From a checkpoint of a small transformer trained on Wikipedia.
Size: 12 layers, width 768, MLP 2688 SwiGLU.
Training: a variant of Muon for these matrices, 1502M tokens, 3263 steps.
Each number is 128 + 24 x the weight over the matrix's rms, rounded and kept within 0 to 255. Layers, rows and columns count from 0.

# layer 5 MLP down (transposed), 2688x768, rms 0.026, rows 1641-1649, columns 128-255
[[103 115 153 119 121 134 130 102 149  89 171 128 112 119 162 148 169 127 107 139 106  97 109 128 160 192  95 129 135 147 125  92 149 161 132 178 143 139 144 120 128 129  98  98 151 138 140 126 162 114 104 152 139 127 139 126 156 134 126 118 144 141 153 102 118 125 165 143 131 131  56 176 152 113 136 141 112 118  86 140 150 132  79  83 153  97 141 170 145 139 127 151 121 129 119 139  97 111 151 131 114 116 135  97 126 116 152 158 122 115 132 177 140 111 134 135 109 128 119 128 116 153 108 110 104 118 115 127]
 [ 89 163  83 101  96 137 126 139 105 128 112 169 148  92 150 120 114 138 111 104 125  98 134 142 108 108 150 105 124 126  91 124 155 129 184 121 110 134  81 127 123 101 139 154 104 101 109 128  95 111 123 137  86  99  94 108  90 126 145 128  86 153 165 149 146 100  97 120 116 136  98  97 162 155 101  99 133 101 130 126 126 142 153 120 116 177 175 117 121  89 141 147 109 118 118 122 128 132 114 154 135  85 138 111 124 113 122 103 103 111 141 134 140 150 118 161 111 153 115 144 139 160 144 137 138 121 161 114]
 [165 118 121 148 140  85 115 118 116 126 161 115 120 122 109 146 124 112 112 148 117 110 138 101 141 142 124  90 108 143 159 149 180 109 115 103 153 146 171 135 150 124 100 142 122 140 110 140 136  87  97 145 115 144 153 119 141 162 127 121 134 150 131 132 104 144 131 167 111 130 151 131 157 151 154 132 141 177 172  97 131 151 115 151 171 156 138 137 132 154 136 138  93 111 129 130 146  99 170 116 151 146 125 142  98 161 154 172 128 176 106 134 156  78 153 187 138 133 125 119  83  99 110 152 118 171 129 130]
 [125 131 116 112 130 118 150 121 112 141 124 165 144 140 123 117 139 134 109 135 111 105 119 126 101 161 132 129 133 132 128 135 103 118  94 127 166 120 132  97 138 131 115 138 122 134 148 152 128 161 126 135 148  86 104 154  96 127 116 117  95 101 170 100 141 125 148 177 160 142 106 108 134 111 125 111 118 128 116 123 134 116 136 123 139 130 143 174 113 121 130 126 132 122 122 125 136 151 120 140 123 146 131 120 141 137 113 125 127 121 138 133 106 131 135 167 152 166 131 131 154 129  98 147 134 108 108 126]
 [118 145 137 119 155 140 147 141 170 124 119 124 134 129  89 149 139 135  99 125 139 125 181 132 105 125 100 170 174 141 138 125 122 138 133 103 110 102 102 110 112 168 115 135 170 133 116 140 124 173 128 148 104 142 173 126 142 152 128 122 129 105 128 158 131 117  94 132 151 137 138 107 139 118 111 128 131 129 118 163  92 128 115  91 101 131 163 156 104 104 130 126 128 147 114 116 161 155 125  91 126 131 150 148  88 115 103 101 148 153 116 159 136 168  91 136 161 117 138 150 137 153  95 155 129 149  79 137]
 [118 168  48 149 136  97 102 102 147 109 117 120 127 111 140 125 124 109 134 123 124 129 153 159 119 152 131 147 129 132 131 131 164 150 144 110 134 150 168 132  85 122 144 132 105 161 128 111  99 153 113 144 102 150 177 119 122 134 153 126 134 102 131 136 147 158 157 126 154 188 115 111 129 123  95 166 152 163  81 146 120 111 123 104  89 154 142 101 132 102 137 111 102  99 139 142 132 138 181 152 154  88 117 122 127 182 181 126 107 124 135 117  92 129 126 158 134 138 123 127 111 119 143 123 119  81 125 163]
 [134 125 103 104 142 127 108 110 117 115 134 129 106 122 149 126 138 119  94 114 135 121 113 113 120 107  98 148 153 146 131 168 109 146 182 108 128  98 113 129 135 144 177 164  93 145  97 117 146 148  89 128 108 191 100 118 125 161  92 129 131 130 141 126 114 141  82 142 127  89 114  94 141 107 116 145 134  73  81 171 138 159 142 143 115 145 118 140 110 122 138 121  83 164 127  84 138  78  99 113  99 149 116 157 111 142 100  99 156 121  68 141 134  87 135 155 132 162 134 136 128 132 104 125  99 113 136 172]
 [116 125 139  81 136 107 146 109  97 101  86 186 138 137 125 117 135 140  96 104  78 145 114 130 141 128 120 125 132 131  83 165 171 125 110 141 149 147  87 130 119 160 132  77 124 126 155 154 143 138 156 154 129 190 137 144 159 135 158 154 162 157 153 109 129 111 123  88 131 126 130 105 143 148 104 142  90 154 152 126  92 158 164 134 155 139 139 115 105 150 140 151 152  90 124 142  95 100  99 109 165 118 155 178 119 115 173 176 104  91 124 123 112 155 141 163 131 165 133 153 130 105 107 103 115 126 144 112]
 [ 55 187 156 177 132 169 119  87 112 122 121 109 108 178 147 120 125 153  53  76 148 130 134 122 109 120 190 167 156 128 114 126 125  92  90 121 111 113 108 126 120  63 119 132 148 131 110 146 119 118  79 199 121 127 129 107 115 159 124 152 133 127 155 159 156 129  67  80 128  98 147 141 117 147 114 122 140 135 111 115  93 137 111 150 151 170 106 113 136 147 114 116 126 127 157  92 139 158 136 157  83 166 109 149 109  96 124  98 161 120 112 142 105 104 137 128 166 170 138 109 148 154 128 180 102 148  84 151]]
# layer 5 MLP gate, 2688x768, rms 0.0964, rows 1642-1649, columns 128-255
[[157 146 127 129 118 109 113 128 162 100 131 129 145 137 149 108 114 142 129 164 128 128  97 107 146  99 130 167 162 140 151 132 118 114 143 109 115 131 111  98 143 183 139 141 139 105 124 152 152 164 137 144 121 163 150 119 128 113 104 140 124 126 135 154  89 124 161 115 129 100 112  95 167 107 104 127 132 145 102 123 167 111 157 112  96 150 118 123 142 123 106 104 131 126 130 143 118 166 150 133 109 114  96 145 123 157 102 162 144 126 122 130 161  80 132 125 147 140 140 153 119 121 126  99 118 104 120 150]
 [116 170 110 131 119  92 124 157 170 107 124 116 125  94  82 166 128 143 131 149 166 154 167 123 144 147 135 124 139 151 129 142 123 130 102 110 162 146 137 124 131 148 111 151 104 115 113 152 116 159 154  84 113 133 117 127 127 152 129 144 121 108 123 114 129 117 158 166 141 127 160 111 108  84 156  80 126 151 150 100 137 158 149  92 101  81 142 111 118 146 121  79 135 105 105 119 116 132 142 138 111 161 143 139 122 103  94  96 122 138 121 113 144 123 160 129 150 101 129 107 171 100  97 107 161  84 122 118]
 [116 132 134 140 113 134 144 114 156 121 119 105 137 108 125 117 140 117 124 149 109 106 117 135 135  77 149 127 133 118 120 124  97 108 132 127 139 138 118 121 130 101 126 128 122 133 133 149 132 110 162 121 139 118 121 111 117 132 145 119 132 125  98 112 121 116 144 154  77 153 104 143 131 146 110 107 134 104  94 117  97 119 125 124 133 114 126 132 142 123  95 110 146 119 122 103 148 147 120 149 138 148 153 137 128 141 136 127  92 127 109 113 127 119 154 146 137 118 140 123 136 164 137 122 120 119 117 112]
 [127 150 104 151 126 100 113 112 102 103 130  95 116 141 118 106 128  92 146 116 131  81 171 118 162 112  99 139 120 146 115 124 125 151 110 132 129 133 102 102 122 156 138 120 113 138 141 112 138 144 120 160 126 142 183 124  86 131 134  94 145 109  96 126 133 130 140 153 122 154  97 124 135  99 113 118 131 112  79 103 146 170 138 145 102 131 135 104 167 146 135 133 159 130 133  89 127  86 120 120 117  91  94 100 122 122 122 117  92 139 145 133 135 106 171 138 148 137 129 125 129 126 129 133 143 126 115 121]
 [136 144 120 141 126 109 124 117 154 126 130 121 143 119 137 138  79 113 124 146 106 130 123 155 115 128 109 123 125 110 112  99 162 151  96 108 129 138 107 105 131 127 133 104 153 137 131 145 103 127 129 156 113 124 155 120 119 103 139 119 148 144 146 136 172 135 153 152 122 136 105 110 120 155 115 101 148 141 130 142 104 154  99 148  76 127 143  99 143 146 165 152  96 126 120 161 117 105 138 150 128 137 138 131 128 146 162 137  93 129 158 111 140 131 142 134 163 145 141 124 135 134 125 152 141  95 127 136]
 [119 155  83 119 104 155 147 110 121 121 111  81 143 196  99 102 113 128 117 150 143 109 117 153 137 112 110 166  95 109 142 162 130 170 190 165  23 126 144  92 151 116 148 130 130 139  81 154 127 121 118 144 127 139 146 115 165 130  84 154 122 123 123 152 140 147 124 140 145 103 100 125 150 157 162 129 135 124 147 141 116 127 128 152 121 135 177 112 154 126 131 119 112 124 120 126  87 142 106 158 130 122 146 116 146 128  92 160  77 137 164 151 135 133  72 136 143 160  87 131 128  82 129 117 107 133 133 194]
 [176 111  97  95  99 136 157 100 121 114  98 112 132 141 140 168 178 109 153 152 130  89 174 155 163  95 144 185 166 132 134 119 167 127  87 115  96  91 178 176  67 121 101 136 148 122 172  94 105  94 122 135 122 145 126 173 163 140  92 108 133 166 142 121 161  70 148 180 104 137 154 144 135 154 158 214 131  86 121 132 117 136 137  85 135 145 117 159 130 182 204 160 130 108 110  90 110 107 114 129  77 112 133  87 162  85 100 133 153 111 131 112 177 124 132 178  93 127 109 100  86 122 118 160 135 123 169 100]
 [ 94 118 137 136 115 136 132 134 130 120 205 124 150 126 107 133 106 117 203 139 147 143 138 138  93 140 218 141 152 177 140  93 100 147  93 117 124  96 146 120 144 115 144 139  85 109 127 147  95 103 121 121 137 153 164 158 109 157 158 145 139 129 185 151 109 166 140 143 114 167 124 164 115 110  92  96 121 124  85 156 119 147 125 102  68  87  85  83 113 125 137 132 150 163 110 109 126 157 145 115  78 114 156 156 177 139 122 148 115 126 123 150 139 140 123 165  94 147 160 135 164  97 153 117 112 129 149 115]]
# layer 5 MLP up, 2688x768, rms 0.101, rows 1642-1649, columns 128-255
[[144 120 107 110 102 198  95 106 124 155 164 161 134 125 154 118 139 106 119 121 113 124 141 123 128 112 133  95 129 107 145 167 160 139 103  80  96 100 133 122 130 112  98 132 101 126 140 145 139 126 114 153 155 153 127 110 109 107 143 128 130 106 109 121 147 140 127 150 109 167  87 164 132 135 157 118  68 118 104 130 102 142 135 139 130 114 127 133  88 129 136 130 117 109  91 183 153 104 196 109 143 133 136 121 151 103 108 136 132 119 118 133 154 133 106 135 164 100 130 137 143 126 116  74 133 166 151 116]
 [124 120 157 112 136 107 128 100 140  91 143  86 126 138 110 136 141 101 118 118 141 174 100 123 103 112 152  88 138 111 164 157 120  85 132 147 130 111 111 133 127 121 115 139 131 106 149 116 120  94 127 126 117 133 161 157  91 104  94 121 137 105 116 158 163 166 112 124 133 147 167 119 149 153 148 122 130 103 173  75 105 159 108 176 140 132 166 118 155 108 116 118 134 156  90 132 126 150 103  99 126 162 141 138 129 120 127 148 121 134 137 133 115  98 126 154 128 115 139 138 129 121 115 168 126 106 142 137]
 [131 105 125 132 146 126 146 119 134 145 105 116 109 137 127 159 129 134 112 134 101 124 159 132 146 135 103 148 125 119 123 139 154  70 104 131 136 129 156 164 134 113 174 149 119 147 115 125 121 112 137 133 127 104 129 138 123  94 137 160 135 130 181 166 124 124 163 167 159 116 112 111 126 120 129 121 143 142 147 111 124 154 159 145 115 142 110 134 106 109 130  98 114 122 122 146 131 120 124 138 129 101 100 104 102 113 132 111 160  93 130 104 136 133 134 119 114 140 147 122 131 134 117 150 138 131 107 133]
 [ 92 123 162 126 173 126 128 130 114  68 152 127 149  87 133 114 141 148 126 129 111 136  90 151 140 128 100 125 155 165 123  65  93 111 119 145 104  83  94 152 109 151 106 137 145 154 151 107 127  95 115 112 149 155 121 120 129 119 132 122 191 121 117 144 131  72 120 136 123 134 126 134  96 123 145  94 108 126 101  58  80 151 109 170 129 114 139 178 146 127  91 117 137 100 155 136 126 123 129 110 124 115 113 154 109  85 132 150 114 103 104 133  92 157  91 134 143 138  90 160 125 135 116 137 122 133  78 143]
 [121 121 116 132 138 165 128 128 131 130 129 137 134  92 148 111  87  77 108 119 111 161 114 126 125 124 154 105 119 131 128 100 126 112 121  93 139 122 143  92 100 131 134 111 140 153 140 135 109 132 141 172 111 130 149 128 141 112 121 115 115 127 144 150 112 185 166  97 168 114 144 136 128 131 136 114 119 126 122  85 134 148 139 112 127 111 122  81 119 118 129 150  88  92 149 152 129 123 130 127 110 142 155 144 155 177 143  99 107 146 102 125 102 165 137 130 145 143 153 138 171 109  89 137 102 114 138 130]
 [196  79 153 125 150 120 124 158 125 139  98 182 133 152 112 128 102 101 117 130 167 110 133 128 144 139 100 132 169 154 132 169 153 141 110 119 137 103 148 170  91 129 130 118 152  79 115 141 120 166 127 110 133 124 116 103 123 126 138 111 112 144 145 123 138 162 128 112 129 167 159 106 122 133 152 168 129 146 164 111 127 145 105 102 137 131 119 148 106 155 115 111  77  90 160 140 129 146 164 109  42 151 135 120 121 143 135 101 157 125 119 155 107 134  86 120 158 158 132 124 174 127 111 163 110  88 128 114]
 [ 75 150 138 144  93 109 136 131 127 111 126 157 136 125 117  92  94 113 120 107 103 170 125 113  89 166 166 128 114 136 151 156  97  88 118 145 127  86 129 130 158 127 165 118 134 163 121 162 125 122 119 117  81 132 144 135 145 124 143 139 161 148 159 144 185 112 112  88  70 128 140 184 133 165 128 119 159 124 109 155 133 128 130 115 133 105 137  76 108 164 166 110  96  90 115 137 133 131 132 121 144 119 114 178  70 153 121 122 158 132 113 115 105 156 136 152 170  95  68 182  31 116 104  88 141 108 102 117]
 [114 151 141 153  99 155 123  94 153 125 141 125 110 113 166 122 136 113  93  80 106 125 141 169 148 130 145 134 145 121 112 129 113  25 109 138 138  90 139 118  94 104 148 122 155 145 100 152 121 162 127  66  97 146 144 187 142 147 128 139 151 116 135 170 116 134 109  84 107 114 123 136 112 103 119 139 146 134 160 119 132 113 102 137 140 143 119 102 118 136 141 152 136 182 168 145 168  90 147 137 125 126 108 112 123 127 131 135 141  92 108 171  88 117  94  84 129 157 130 126 152 136 139  73 164 139 120 125]]